Part of a small language model's weights: tied embeddings.
Each number is 50 + 12 x the weight over its row's rms, rounded and kept within 0 to 99. Layers, rows and columns count from 0. The size before them is the row's rms in percent of the matrix's.

# layer 4 MLP down, 256x1024, rms 0.133, rows 0-108, columns 0-63
095:70 71 47 71 40 43 45 63 56 45 46 32 57 64 73 32 57 58 66 64 37 34 62 64 55 56 60 67 52 60 50 53 51 46 55 58 34 64 61 53 54 41 35 52 48 42 51 68 50 52 40 73 65 43 63 53 47 26 46 42 45 61 31 27
103:55 60 66 72 64 59 50 50 43 54 40 44 53 23 65 74 52 54 49 48 57 52 63 33 30 48 41 54 41 60 71 37 51 60 46 62 52 69 66 61 60 28 66 64 48 52 51 33 62 71 38 31 56 37 42 41 39 49 36 70 40 60 48 37
095:51 54 51 71 53 50 53 79 65 29 70 41 48 43 43 44 45 29 67 31 62 44 58 30 51 42 44 59 55 55 55 74 45 56 45 68 39 42 51 51 68 56 42 53 46 72 48 52 33 38 46 61 50 35 56 71 53 39 48 49 56 44 63 41
103:41 61 43 27 49 50 64 24 46 46 49 51 59 49 67 37 47 37 55 65 50 43 65 51 59 52 52 25 58 27 54 61 49 55 30 40 49 51 54 58 34 45 54 36 57 25 39 28 64 44 68 41 44 68 70 53 63 70 51 37 58 69 53 47
098:29 77 62 43 63 55 39 50 51 42 52 47 39 62 53 41 43 56 66 68 44 64 58 44 56 61 44 40 45 72 55 55 49 51 56 22 26 34 59 57 43 54 44 47 61 48 55 55 50 38 52 35 49 62 41 51 54 83 69 54 47 48 54 59
105:56 51 43 68 42 61 55 45 65 58 53 37 55 40 61 42 44 48 42 54 49 54 39 41 52 50 67 34 48 54 47 47 63 37 58 54 52 58 54 49 70 54 76 61 73 54 43 59 45 32 34 49 42 46 54 55 62 43 64 49 58 47 19 59
097:39 76 56 50 43 44 43 47 71 43 35 34 56 27 66 72 40 58 42 42 45 46 55 57 61 42 57 62 48 23 53 45 42 59 32 44 42 45 47 46 59 62 42 52 50 57 60 55 64 39 69 56 62 50 55 62 66 35 45 49 35 41 62 46
099:55 45 54 62 60 68 59 36 30 63 53 39 50 29 50 39 66 54 38 51 38 41 42 39 45 59 37 31 41 62 40 45 43 40 68 75 52 57 55 49 34 65 61 62 52 53 57 51 52 72 40 49 69 56 59 59 48 45 57 67 48 59 47 38
107:49 40 61 47 57 39 44 64 30 69 48 51 43 43 56 30 29 41 67 41 49 36 59 44 63 39 25 67 63 63 44 33 61 48 73 57 25 40 34 55 45 38 47 66 46 57 54 48 48 48 56 51 48 37 27 71 44 47 48 32 49 51 48 64
100:26 47 42 65 56 72 63 39 60 55 43 26 38 17 56 49 61 25 58 49 54 53 60 46 38 49 31 31 67 38 61 48 48 46 40 50 40 63 35 60 51 42 51 60 46 60 38 52 77 66 51 52 49 52 60 55 56 50 61 61 52 43 66 57
099:50 57 57 58 29 41 52 46 68 56 66 38 69 43 37 25 84 30 56 41 42 48 61 24 61 41 48 49 36 41 47 62 29 48 52 57 58 44 39 44 38 38 45 54 74 43 76 44 44 53 50 42 53 46 70 47 53 69 38 53 67 56 55 54
100:44 60 64 54 45 38 48 35 51 38 41 62 45 57 50 53 38 60 53 49 36 75 41 47 66 64 50 39 65 54 46 54 51 43 36 65 66 47 47 49 77 55 49 41 55 54 37 30 39 57 37 63 68 61 59 53 48 49 47 33 60 47 46 60
104:50 51 52 49 55 57 39 38 53 61 68 64 57 37 33 45 35 53 39 45 32 59 64 29 53 47 24 59 40 62 41 48 43 69 42 48 48 55 43 38 46 68 58 26 50 51 38 63 67 64 37 68 49 51 45 66 44 47 65 49 53 69 62 58
107:47 36 39 57 46 50 66 61 52 49 68 57 45 52 31 36 61 53 56 56 49 49 58 66 42 39 38 55 62 50 63 25 43 50 43 65 29 60 69 46 45 55 38 45 66 52 61 69 61 35 69 47 60 32 61 46 68 55 46 45 66 37 48 12
099:39 57 35 44 66 48 64 63 49 51 64 41 46 61 44 35 71 51 41 58 59 58 69 56 52 39 59 32 44 49 34 55 49 45 21 66 55 15 39 32 35 49 57 68 50 60 40 49 39 50 42 49 36 54 52 46 44 62 64 53 35 54 34 45
102:54 64 62 39 34 32 49 49 59 30 67 56 38 63 66 54 47 77 44 77 52 43 24 58 54 56 12 30 39 54 40 35 49 21 50 55 48 58 40 47 53 54 33 58 58 53 64 50 46 59 57 50 45 54 37 55 55 71 52 49 36 59 49 23
102:48 52 51 47 52 44 38 83 48 52 52 52 38 27 62 46 32 57 33 65 78 38 75 49 43 57 28 54 52 56 58 47 49 37 40 61 43 43 31 49 55 58 60 44 34 66 38 62 24 47 38 38 58 54 44 49 47 73 57 55 38 43 43 61
095:41 30 57 39 20 77 65 59 41 59 47 42 50 69 61 34 55 25 48 87 44 42 52 61 46 48 35 47 35 39 38 37 65 57 39 75 74 71 78 52 53 47 66 60 51 47 48 58 30 48 40 45 61 58 48 39 52 56 62 60 64 47 31 34
102:51 40 57 40 43 76 55 64 44 44 59 50 41 44 60 63 40 53 21 40 47 27 33 52 59 54 36 45 52 61 39 58 41 40 23 45 44 45 51 37 45 57 39 42 52 40 53 62 51 78 40 50 49 51 58 54 59 35 50 40 43 40 69 61
100:35 49 47 50 58 48 52 64 41 88 31 35 47 48 48 66 49 31 53 47 48 39 46 54 36 53 47 63 55 48 40 58 28 42 76 37 47 30 52 47 39 42 53 45 54 48 56 45 59 52 45 45 65 33 63 61 50 39 42 45 51 49 44 51
095:50 48 58 41 29 86 34 46 66 65 28 50 53 08 66 61 50 57 45 62 52 41 55 63 41 63 44 63 47 60 39 48 45 31 42 61 70 38 78 39 57 35 72 47 71 48 50 47 54 71 47 48 36 34 44 47 53 46 44 55 61 82 41 55
102:41 52 44 46 43 47 31 49 23 51 75 54 47 61 55 62 33 21 51 62 49 36 83 51 51 60 56 70 51 52 47 26 40 42 46 47 48 29 58 42 40 58 64 62 46 36 47 60 56 73 60 64 44 45 52 48 63 28 57 56 45 42 37 30
100:38 21 35 75 45 47 49 36 37 61 50 67 34 68 37 38 30 45 67 28 54 41 50 78 54 42 44 57 59 51 55 42 56 39 27 89 62 45 38 60 53 49 54 38 36 49 59 47 55 73 23 63 67 56 47 40 58 45 43 58 67 49 46 55
096:39 34 58 68 68 39 41 43 48 77 43 55 43 51 42 50 49 60 40 55 62 55 59 59 47 57 48 53 35 62 41 41 53 43 46 55 65 39 55 69 50 42 50 70 56 63 67 57 63 51 70 52 38 56 63 35 52 54 44 26 49 27 53 89
106:43 61 45 45 53 68 39 32 42 61 42 66 33 53 38 74 45 47 48 58 43 10 57 60 56 58 75 48 39 63 61 42 51 47 61 56 69 29 46 38 58 50 51 39 34 63 48 28 24 36 57 61 37 61 55 44 57 65 42 34 42 72 51 66
098:71 28 39 57 47 52 27 37 52 55 42 47 38 59 46 56 59 47 50 66 19 50 50 28 67 49 46 39 59 63 44 48 51 64 32 53 48 80 52 58 64 59 60 40 45 63 63 36 52 47 67 50 63 61 36 37 38 32 49 49 51 55 68 59
103:52 49 62 56 45 63 59 34 23 64 48 55 68 57 36 82 79 45 44 57 57 57 58 46 36 45 54 59 43 72 53 52 52 44 56 56 45 46 48 41 53 52 55 41 36 50 52 38 23 15 36 41 39 46 61 53 52 48 56 62 52 66 35 44
105:39 42 51 36 37 41 42 33 38 70 62 68 26 54 43 68 33 58 50 60 55 58 56 46 38 57 53 36 48 61 49 40 51 48 42 82 54 44 62 24 40 62 49 36 37 46 54 31 70 37 51 77 32 55 30 61 54 21 51 49 49 39 34 48
099:45 48 54 45 47 57 52 44 62 26 31 60 52 58 71 52 32 65 75 39 56 52 63 26 50 57 74 66 42 49 71 52 57 52 57 77 23 60 46 43 35 35 45 76 66 55 50 41 55 60 45 58 38 54 53 45 32 48 39 55 65 68 46 67
103:60 35 48 59 71 16 59 28 37 66 42 58 53 46 42 56 48 23 35 48 46 55 21 55 61 57 34 31 53 54 64 44 66 63 31 54 78 35 44 64 30 66 58 58 53 70 46 69 37 56 31 30 56 63 37 65 49 45 40 81 32 46 49 32
093:21 63 64 44 69 62 63 42 50 30 41 74 56 72 34 50 53 23 60 62 34 54 57 46 70 71 48 49 57 45 44 51 60 56 45 53 62 39 39 48 52 62 40 61 68 61 32 39 45 48 39 42 41 58 49 54 59 62 46 49 58 55 28 53
103:63 42 66 56 53 52 29 54 36 61 17 50 51 44 68 45 42 48 50 38 50 58 37 48 66 64 34 30 60 43 53 55 48 82 47 39 44 61 48 39 46 62 44 61 22 53 60 46 59 49 61 54 41 41 53 29 43 35 56 60 65 34 35 54
100:60 51 58 38 33 45 55 56 36 65 66 41 77 66 30 62 43 64 52 53 42 68 64 33 26 66 52 55 58 45 44 22 20 26 57 53 55 56 66 37 41 67 45 49 54 32 61 43 31 70 28 57 54 37 51 61 33 48 64 34 46 41 56 37
105:39 31 65 48 46 37 52 52 43 52 61 49 42 40 48 45 64 39 56 66 45 68 66 44 69 47 56 44 68 29 73 65 60 52 55 38 34 47 57 60 41 44 57 63 53 53 43 57 42 79 46 36 64 57 72 45 64 70 30 57 56 46 64 56
096:35 69 38 50 55 58 61 48 46 60 55 55 63 54 91 44 36 68 38 44 34 54 38 42 62 66 59 68 45 61 79 72 51 60 43 33 51 50 59 69 54 58 48 38 57 50 35 37 42 38 69 35 50 44 49 62 36 61 31 63 53 56 67 50
100:54 42 53 47 54 61 36 41 52 25 56 44 40 48 47 54 60 48 62 29 42 22 33 59 44 78 35 66 62 50 44 60 65 25 70 70 32 46 42 49 44 45 48 50 38 47 60 38 40 42 58 40 53 60 42 42 57 38 26 38 32 49 41 66
097:48 50 60 52 41 69 37 47 54 56 64 46 44 31 35 68 54 51 35 55 54 67 58 63 58 61 60 46 49 55 34 50 40 57 56 48 45 59 28 51 35 48 21 47 29 32 67 44 41 65 50 51 55 60 43 44 48 57 43 53 37 61 55 55
101:43 44 61 58 61 40 57 38 58 53 55 61 39 51 27 51 78 45 38 43 75 46 49 50 75 33 55 41 74 35 56 45 55 35 59 60 54 41 51 35 67 54 67 52 65 44 47 36 29 66 71 66 34 50 69 41 70 73 50 56 44 41 60 41
099:51 32 31 55 38 49 51 56 73 56 51 38 50 48 50 47 62 38 43 41 42 33 80 56 36 26 49 44 58 64 43 52 60 54 53 43 38 49 63 63 29 58 58 76 54 71 43 75 45 66 48 50 50 60 29 55 55 50 37 50 48 58 31 36
101:56 50 44 53 45 43 53 51 49 49 52 38 63 48 58 39 39 94 30 61 52 60 41 37 52 43 69 59 53 62 40 56 30 71 38 38 67 50 40 52 37 61 56 44 58 50 41 66 45 49 24 29 72 57 35 54 55 62 47 55 72 33 51 36
100:42 43 41 60 49 66 54 31 69 62 49 59 59 36 56 26 52 47 57 72 34 74 45 58 56 28 51 66 59 54 39 46 48 44 52 60 39 66 59 15 47 44 49 37 40 47 38 39 32 63 36 49 43 38 53 30 36 57 44 44 81 64 25 47
100:61 42 42 49 34 39 48 56 47 36 14 72 52 81 47 59 39 52 46 59 59 73 73 61 27 61 64 49 57 70 53 52 47 81 40 54 44 48 42 47 58 54 49 39 47 44 43 58 51 45 37 33 50 57 47 52 41 43 55 60 53 58 34 58
100:48 64 55 65 62 55 44 46 52 44 32 51 54 54 34 57 53 39 74 55 46 39 62 69 38 52 50 66 39 63 27 38 63 74 59 60 52 44 62 60 56 47 55 62 63 34 51 47 53 31 51 52 47 65 73 72 40 49 48 49 64 47 47 28
106:50 45 34 38 45 57 41 49 51 37 39 55 47 57 39 50 70 63 56 63 49 49 54 56 68 44 46 68 23 33 42 65 53 55 44 57 52 39 51 32 39 52 46 36 34 48 53 36 62 39 52 69 42 44 45 46 68 39 63 49 43 46 43 65
102:46 61 50 47 57 52 65 45 52 35 43 82 46 59 21 52 52 44 51 32 57 52 43 40 41 56 42 55 55 54 32 52 53 31 75 70 47 59 36 67 30 47 38 44 39 56 50 39 66 69 45 66 29 63 61 43 48 72 49 70 53 56 48 28
102:44 51 47 41 43 55 38 63 59 62 64 58 37 39 52 42 42 54 58 60 40 35 44 37 63 35 45 43 44 39 44 50 52 57 67 50 45 43 49 35 61 41 60 51 45 60 33 61 35 44 54 62 09 68 41 46 51 54 65 39 82 54 51 16
098:32 59 70 51 58 43 48 68 66 49 36 49 49 38 50 49 52 55 41 50 47 53 66 60 53 40 53 39 50 55 43 61 71 70 68 29 56 45 61 43 49 52 67 50 43 56 55 64 48 57 43 62 52 44 51 54 18 42 46 52 41 59 44 57
104:40 62 50 69 78 39 58 53 50 49 24 71 27 46 49 45 44 52 35 50 67 45 35 64 47 58 22 56 30 33 38 58 44 84 48 41 56 39 42 55 43 43 66 51 62 42 66 41 54 65 62 34 68 47 48 56 58 33 69 40 44 63 45 74
100:35 32 38 57 47 65 50 42 54 53 59 30 43 54 46 48 37 76 41 29 55 57 60 54 37 45 49 62 63 52 42 45 39 41 51 61 41 46 52 42 72 45 40 60 61 43 50 49 53 35 44 60 47 59 22 32 30 45 42 56 61 73 55 55
100:58 34 54 48 39 50 59 35 47 64 36 62 35 39 57 24 54 32 60 46 65 34 61 91 58 62 36 52 59 45 71 35 48 57 49 33 54 54 47 64 53 59 43 60 53 63 46 45 51 42 36 76 57 69 53 50 51 54 61 36 61 41 58 39
101:55 38 60 48 63 71 62 49 36 63 47 52 56 41 50 48 58 45 69 47 60 42 66 52 38 53 48 43 38 51 59 54 37 36 53 56 63 58 61 43 40 55 45 51 47 67 58 31 68 37 56 57 56 55 70 67 67 67 40 54 34 61 17 80
100:45 49 53 51 70 78 59 55 50 53 25 42 69 65 54 47 45 72 68 54 38 63 58 21 37 40 77 41 45 35 41 57 56 28 47 56 50 44 50 76 31 50 48 53 39 33 38 66 43 66 59 54 74 64 46 45 30 49 56 43 52 55 32 40
093:77 45 55 63 65 56 40 48 49 34 52 40 85 58 64 73 49 47 55 38 46 54 42 70 47 55 43 68 46 58 45 44 46 56 78 73 48 54 37 61 47 57 50 33 59 64 65 35 73 33 48 43 65 41 59 40 30 66 24 41 37 44 68 06
099:57 47 17 44 51 57 47 65 50 61 56 45 65 47 57 43 48 62 65 69 55 62 48 46 36 41 87 58 43 48 53 55 58 36 41 54 60 48 53 67 65 34 60 30 35 51 40 47 50 36 59 50 58 52 74 59 57 42 27 56 59 68 41 37
104:64 59 58 40 42 28 58 54 76 23 54 44 58 53 54 48 45 30 44 76 52 61 44 54 48 61 62 46 30 36 40 55 67 44 59 36 38 53 60 49 59 56 81 76 53 19 46 48 38 49 29 43 46 60 71 48 53 66 42 54 55 38 40 21
102:82 63 48 48 44 49 37 50 64 78 68 50 68 44 53 46 57 47 40 45 48 33 65 68 67 48 39 54 52 43 43 56 73 42 39 61 54 60 64 57 49 51 31 75 56 49 68 42 43 62 59 70 48 27 41 51 34 58 64 39 49 55 57 75
099:52 62 56 46 41 63 36 35 59 56 70 36 36 44 57 56 23 52 60 41 52 44 62 63 64 48 60 31 46 63 53 50 52 42 69 38 49 47 52 58 48 61 37 60 50 51 56 47 47 52 43 47 54 41 36 49 79 57 51 51 56 52 47 38
105:63 70 78 59 41 55 72 54 66 43 47 66 44 40 72 39 81 49 67 46 54 43 64 58 55 63 57 50 56 53 60 59 53 54 44 45 43 77 64 60 38 74 52 64 51 62 58 73 50 44 62 45 47 60 50 62 22 49 58 50 45 38 46 45
104:42 72 45 36 30 59 62 49 36 45 64 53 69 48 68 35 44 48 49 39 52 38 45 68 55 28 48 62 25 54 50 71 67 57 42 52 63 69 60 48 56 56 67 40 52 42 48 56 74 50 51 52 57 54 35 44 37 52 45 63 56 44 30 67
096:53 34 53 34 29 70 51 73 57 58 61 66 62 42 49 41 53 43 53 49 52 28 46 50 61 55 64 50 60 46 47 53 49 49 47 68 47 72 44 51 57 54 46 30 39 57 62 41 47 50 32 44 37 34 41 38 30 51 51 43 34 33 29 39
095:45 45 48 26 50 59 58 44 45 49 51 38 63 45 50 52 46 33 46 60 59 53 54 66 62 31 53 40 56 71 69 59 36 71 59 50 71 51 48 63 36 65 63 25 43 41 69 52 41 43 83 55 58 59 58 52 51 37 26 37 56 39 66 61
097:57 52 58 49 62 46 57 53 54 50 39 30 51 53 44 54 47 68 35 60 61 47 44 50 69 66 31 56 50 40 53 29 06 47 28 44 49 40 58 40 48 45 24 58 33 55 53 40 38 55 81 45 67 44 63 32 59 44 54 53 58 42 38 54
100:40 18 44 27 36 50 47 43 61 49 57 57 61 87 49 60 59 47 50 52 65 36 35 68 35 55 38 45 43 50 56 34 28 61 80 58 44 48 47 28 21 24 38 21 36 47 40 44 57 68 50 56 54 58 65 47 51 63 48 49 68 65 55 36
097:26 63 32 56 42 67 39 50 46 58 55 76 56 43 61 63 55 70 60 46 72 70 29 39 46 38 62 51 45 47 70 49 35 64 57 29 56 56 45 54 49 36 64 38 48 64 45 37 61 25 73 38 35 47 45 54 47 40 54 50 50 52 73 51
099:72 42 39 55 52 59 71 53 54 43 47 46 44 39 54 44 64 38 50 66 30 47 61 45 53 54 54 52 44 68 75 19 37 15 68 42 54 45 49 29 55 58 61 47 53 55 50 55 80 66 32 52 58 40 34 30 42 35 61 41 47 60 48 26
097:55 62 26 64 46 58 33 35 62 61 61 36 36 52 52 40 62 23 34 39 59 44 53 56 53 51 53 54 50 40 40 69 32 53 53 41 33 58 59 66 51 33 62 35 52 70 40 57 55 60 25 70 72 52 58 50 47 85 44 55 65 44 56 43
099:61 51 47 45 49 54 38 64 37 62 64 60 58 49 45 69 37 33 62 72 61 53 48 41 68 69 25 54 45 57 55 48 65 35 65 31 47 41 28 42 23 28 70 32 60 36 60 35 61 51 26 36 59 59 52 43 60 59 43 66 51 56 32 82
097:46 44 51 54 51 29 40 71 75 50 54 42 65 37 54 34 57 55 48 58 48 39 81 36 78 84 58 32 56 60 44 41 35 65 69 45 46 47 46 57 63 64 49 71 52 53 53 46 34 45 40 54 32 46 56 57 52 54 48 51 48 55 65 85
101:59 28 47 53 58 28 21 62 62 54 34 82 29 61 45 35 49 56 61 49 43 47 46 67 29 61 35 40 57 56 27 40 65 75 36 64 55 46 56 48 58 39 44 38 57 66 29 52 79 54 38 63 22 51 54 56 39 35 62 54 59 49 34 33
097:75 36 60 41 62 39 45 70 75 70 64 56 38 64 36 61 63 54 48 55 45 67 49 34 59 47 38 33 65 51 50 39 32 50 36 51 67 70 44 49 50 69 31 70 48 46 63 71 58 46 26 57 52 60 54 35 60 55 55 46 65 45 52 47
098:40 45 67 28 60 47 52 55 52 60 62 49 69 55 48 48 66 50 45 58 52 49 56 72 61 48 59 44 32 54 55 25 31 47 44 29 25 42 51 58 50 49 49 31 47 49 50 53 60 58 63 40 80 60 52 44 37 58 50 43 49 35 46 36
099:39 36 45 40 65 42 53 57 62 48 32 53 41 34 39 50 67 47 33 53 36 52 52 56 57 51 42 43 49 66 52 81 66 47 42 57 50 51 51 45 45 62 65 42 57 50 61 44 31 33 49 51 57 60 38 44 44 71 48 40 72 47 46 47
100:47 75 57 50 45 55 72 56 59 45 29 58 65 52 41 63 42 29 71 70 43 52 30 18 56 54 31 44 49 48 48 41 41 50 56 57 38 53 53 66 55 48 50 22 36 68 37 34 40 37 60 43 33 42 66 35 47 67 59 71 51 38 42 44
099:49 40 52 40 47 30 46 48 67 49 38 42 62 57 57 69 53 31 48 65 55 49 37 53 44 42 44 59 40 64 49 46 63 71 69 59 58 62 52 30 42 30 57 61 67 45 45 20 30 39 66 58 63 59 33 49 62 54 41 47 64 63 55 53
097:36 24 58 42 29 59 61 48 44 51 57 28 53 51 34 48 43 35 56 65 53 43 42 51 59 51 60 72 23 36 53 30 60 21 57 38 58 66 39 59 35 40 48 70 57 54 51 53 42 38 68 44 27 41 45 61 70 74 41 53 31 44 66 72
101:40 42 45 55 61 61 46 64 54 65 62 52 43 52 50 70 47 38 51 54 44 50 68 67 61 45 16 35 64 57 42 57 48 72 43 50 32 54 45 50 60 43 34 61 45 50 54 58 54 59 63 52 48 51 57 61 55 38 53 65 56 47 56 63
099:29 35 44 47 56 53 54 67 28 63 49 35 43 50 45 48 42 45 48 53 47 54 62 55 51 39 49 58 39 48 57 54 45 36 59 57 53 45 45 35 58 34 61 39 28 54 59 56 42 44 51 37 79 62 45 40 40 62 46 38 52 48 45 46
107:59 35 44 27 59 77 49 52 36 67 78 64 55 49 36 45 53 67 50 68 54 33 45 62 55 47 25 53 44 61 46 49 47 59 43 48 65 46 63 48 55 58 34 69 62 69 31 77 38 56 57 40 37 60 53 49 69 47 31 52 52 53 10 40
100:44 62 57 64 77 36 59 37 16 45 66 34 54 50 36 56 36 40 62 59 58 57 54 31 50 50 31 49 50 30 43 39 34 62 64 43 46 42 49 64 48 56 62 69 38 37 53 26 58 30 48 48 37 57 33 52 48 55 35 68 60 53 52 19
097:51 43 54 55 51 84 42 52 45 51 35 75 28 50 46 56 66 53 31 75 69 44 50 46 72 49 47 45 38 44 67 59 51 38 45 54 22 58 66 67 39 33 52 58 68 36 72 45 12 59 65 41 62 59 40 33 59 71 61 50 42 63 49 53
103:33 67 43 36 42 40 58 53 51 30 65 46 37 61 55 38 53 47 40 37 51 60 58 50 39 72 55 56 42 46 70 42 49 36 35 56 49 48 65 43 44 58 54 44 36 26 47 38 29 30 31 41 36 18 41 61 54 31 50 34 54 50 45 46
096:49 36 66 46 47 50 50 38 69 59 58 43 33 31 68 46 43 55 46 63 48 55 31 59 51 70 32 33 47 55 42 39 47 44 70 47 51 80 46 35 58 54 63 43 45 58 55 60 31 32 43 63 51 43 54 51 38 52 55 50 68 72 55 58
103:30 67 51 43 64 52 52 49 47 39 62 42 45 45 50 56 39 47 76 89 30 73 60 51 39 42 55 62 63 39 51 45 39 35 58 57 55 36 49 50 43 53 65 40 52 51 59 50 59 50 39 55 70 38 62 29 33 62 57 40 51 41 56 43
098:50 33 37 46 34 53 61 57 63 51 40 55 59 56 45 45 77 60 59 53 49 21 80 59 32 45 44 47 70 53 34 62 30 27 28 66 39 48 40 51 52 68 65 67 39 47 32 62 66 58 42 43 45 78 51 33 41 61 47 43 44 38 49 29
096:38 44 42 55 41 48 57 67 58 47 21 33 55 60 45 47 64 66 32 36 64 47 51 41 54 34 32 52 53 50 34 50 39 63 63 35 47 39 60 61 45 54 52 41 69 35 22 84 38 53 41 34 55 23 52 36 38 55 40 44 43 46 68 22
099:51 64 71 54 42 52 34 40 42 10 47 60 44 61 58 56 63 45 46 52 56 39 54 57 50 62 54 66 43 41 45 49 59 35 55 43 47 44 45 31 59 58 46 61 40 41 61 46 61 29 72 46 34 53 22 59 53 56 35 54 71 46 36 60
097:70 44 51 42 31 28 68 65 47 34 49 71 71 61 45 47 52 39 46 49 67 57 55 87 61 25 49 49 54 80 61 56 50 44 51 47 51 20 49 45 42 55 30 55 26 47 56 59 29 38 57 51 56 56 31 33 49 71 37 33 64 43 52 55
103:42 53 45 40 57 65 52 45 53 65 64 66 75 42 35 53 56 55 53 61 51 28 51 28 56 30 63 59 58 45 67 52 62 65 63 59 70 33 35 50 53 58 22 74 30 62 40 44 38 56 70 60 51 39 43 54 46 60 45 43 29 46 45 62
099:69 39 61 48 40 40 45 38 55 32 59 52 46 60 38 36 58 66 70 38 30 25 47 46 57 55 40 54 34 52 45 54 51 80 40 27 51 53 56 49 47 45 52 59 64 62 73 57 21 63 30 50 39 44 42 56 54 67 52 46 47 39 57 59
095:35 15 54 53 72 74 62 44 50 41 47 46 68 37 68 50 46 32 52 56 35 57 60 59 41 57 58 46 66 47 43 51 41 48 44 73 34 52 51 28 59 55 41 34 32 64 42 47 38 45 55 58 54 61 34 36 59 58 57 73 42 51 62 27
095:51 51 50 48 44 52 69 57 68 55 42 26 44 65 29 60 37 33 49 66 58 53 20 46 57 37 48 67 62 37 51 60 24 44 27 37 81 29 68 58 29 53 58 41 54 66 66 51 49 34 64 61 45 50 39 30 49 55 59 50 61 39 54 66
097:36 40 41 40 56 53 39 58 42 53 58 54 59 46 32 29 40 51 58 43 48 58 61 33 93 54 54 48 43 42 56 35 29 48 40 61 40 64 38 57 40 34 60 41 66 57 55 35 39 73 51 37 55 61 59 46 54 36 51 38 44 70 47 67
097:60 06 59 50 57 60 50 37 46 50 43 49 58 52 33 33 47 33 50 50 62 34 58 52 52 57 62 49 62 63 58 56 51 48 67 39 23 39 51 53 71 27 28 42 27 48 36 49 42 83 25 70 70 54 34 44 51 35 42 51 43 42 63 70
099:49 49 44 45 40 37 46 18 52 67 29 41 40 49 41 44 39 53 60 39 41 28 40 61 57 52 53 76 44 42 44 57 40 56 63 47 39 44 53 34 38 49 52 41 55 36 72 26 49 30 52 43 52 52 70 62 36 41 48 48 58 42 62 37
102:38 58 70 39 57 65 48 33 36 66 59 49 60 72 56 57 34 66 64 40 36 52 42 57 55 60 35 45 42 50 28 49 25 48 37 40 50 61 53 61 29 56 47 70 25 22 68 36 55 73 67 47 64 38 54 58 39 48 41 33 47 25 35 64
101:55 41 35 46 58 36 49 61 40 58 55 66 65 56 36 46 61 35 62 47 40 48 45 48 58 54 51 47 52 45 54 59 42 62 41 48 54 44 46 33 44 49 51 47 41 52 55 49 65 50 39 41 52 51 50 62 65 59 49 51 65 72 62 48
101:27 29 61 38 60 58 43 47 76 47 37 56 40 53 37 68 57 48 64 81 56 42 69 48 50 46 57 65 49 49 49 71 60 76 55 70 45 45 50 49 48 27 51 51 68 49 48 57 43 58 40 49 50 58 44 62 57 69 60 09 60 55 66 65
098:55 55 56 42 43 66 63 38 49 58 33 61 34 40 68 51 47 54 61 50 73 60 50 57 65 32 58 38 83 66 50 57 36 37 35 41 51 43 44 35 60 51 57 58 51 41 63 46 45 39 56 43 51 50 50 42 55 34 37 44 63 69 51 42
096:54 32 57 77 67 38 26 38 47 43 31 57 20 40 43 45 43 52 60 43 41 44 40 46 49 50 55 60 45 46 31 44 73 41 35 23 54 34 60 68 67 58 45 49 50 44 65 45 68 47 65 64 58 49 56 61 71 61 59 28 67 42 54 53
100:45 28 49 69 53 47 58 49 58 49 62 52 48 26 40 48 44 52 56 56 50 54 40 47 59 70 47 51 43 59 55 57 58 84 81 70 56 72 40 63 54 45 54 45 52 49 48 61 72 47 43 69 59 53 49 52 42 70 56 34 47 61 40 31
103:45 61 69 66 53 26 54 34 58 53 55 41 53 45 59 49 53 78 57 28 62 46 52 42 45 60 16 34 64 47 29 52 49 44 47 62 53 52 51 59 39 78 62 47 66 40 34 31 45 53 48 53 35 33 60 43 44 15 46 46 45 39 45 64
101:35 27 28 33 48 28 63 52 46 38 39 65 72 47 53 45 53 47 42 44 43 28 20 56 37 29 57 34 59 45 51 48 53 49 59 78 59 53 40 53 74 47 61 48 63 31 41 57 39 43 54 70 33 50 45 57 54 59 54 61 59 37 52 50
101:39 32 41 32 43 40 29 61 52 37 57 38 29 70 49 27 51 51 42 54 66 46 37 55 21 39 44 49 44 38 44 67 62 54 38 63 56 15 42 40 58 54 54 75 42 53 54 60 14 49 36 69 47 50 36 72 36 54 75 51 32 62 27 60
126:31 42 28 51 30 54 55 41 53 43 51 51 39 43 39 57 21 55 47 13 40 60 47 48 58 40 15 54 47 27 47 35 58 54 44 47 36 56 53 49 44 73 29 55 23 26 30 40 42 65 32 53 36 32 52 62 43 32 80 50 45 59 59 50
101:58 41 55 58 69 69 69 30 44 32 53 66 42 45 79 36 36 56 47 54 53 40 65 49 50 56 54 44 28 64 42 51 59 53 58 44 71 67 52 52 56 61 48 18 33 29 49 49 69 48 58 46 55 30 57 63 36 52 46 49 54 37 46 40
098:54 22 65 75 44 44 54 40 36 18 65 40 49 49 54 56 49 38 50 18 49 44 31 61 47 60 50 55 56 47 54 43 50 53 52 60 47 49 33 38 54 68 61 46 68 39 70 63 40 45 51 69 60 51 52 51 41 56 64 43 56 52 68 51
103:50 50 33 62 42 40 58 45 37 35 55 54 55 56 56 43 11 59 66 81 42 65 47 45 56 47 38 52 38 36 47 57 48 34 63 25 58 39 63 69 46 58 55 61 45 50 53 57 57 73 62 59 64 24 51 64 50 17 45 53 75 42 48 43
100:65 39 45 51 39 44 53 52 49 49 39 50 48 52 43 49 33 28 52 37 54 65 31 52 61 60 47 49 48 42 47 29 76 41 75 32 48 65 57 54 45 45 47 57 52 45 51 50 45 35 46 64 43 66 41 47 39 60 46 55 58 63 41 43
098:54 62 26 60 18 57 43 52 29 41 55 40 47 62 65 39 53 51 61 44 60 66 47 35 44 28 35 62 59 57 51 51 28 32 73 57 51 42 53 49 53 55 47 52 50 45 26 50 56 61 61 28 41 35 55 63 47 63 42 54 58 40 58 47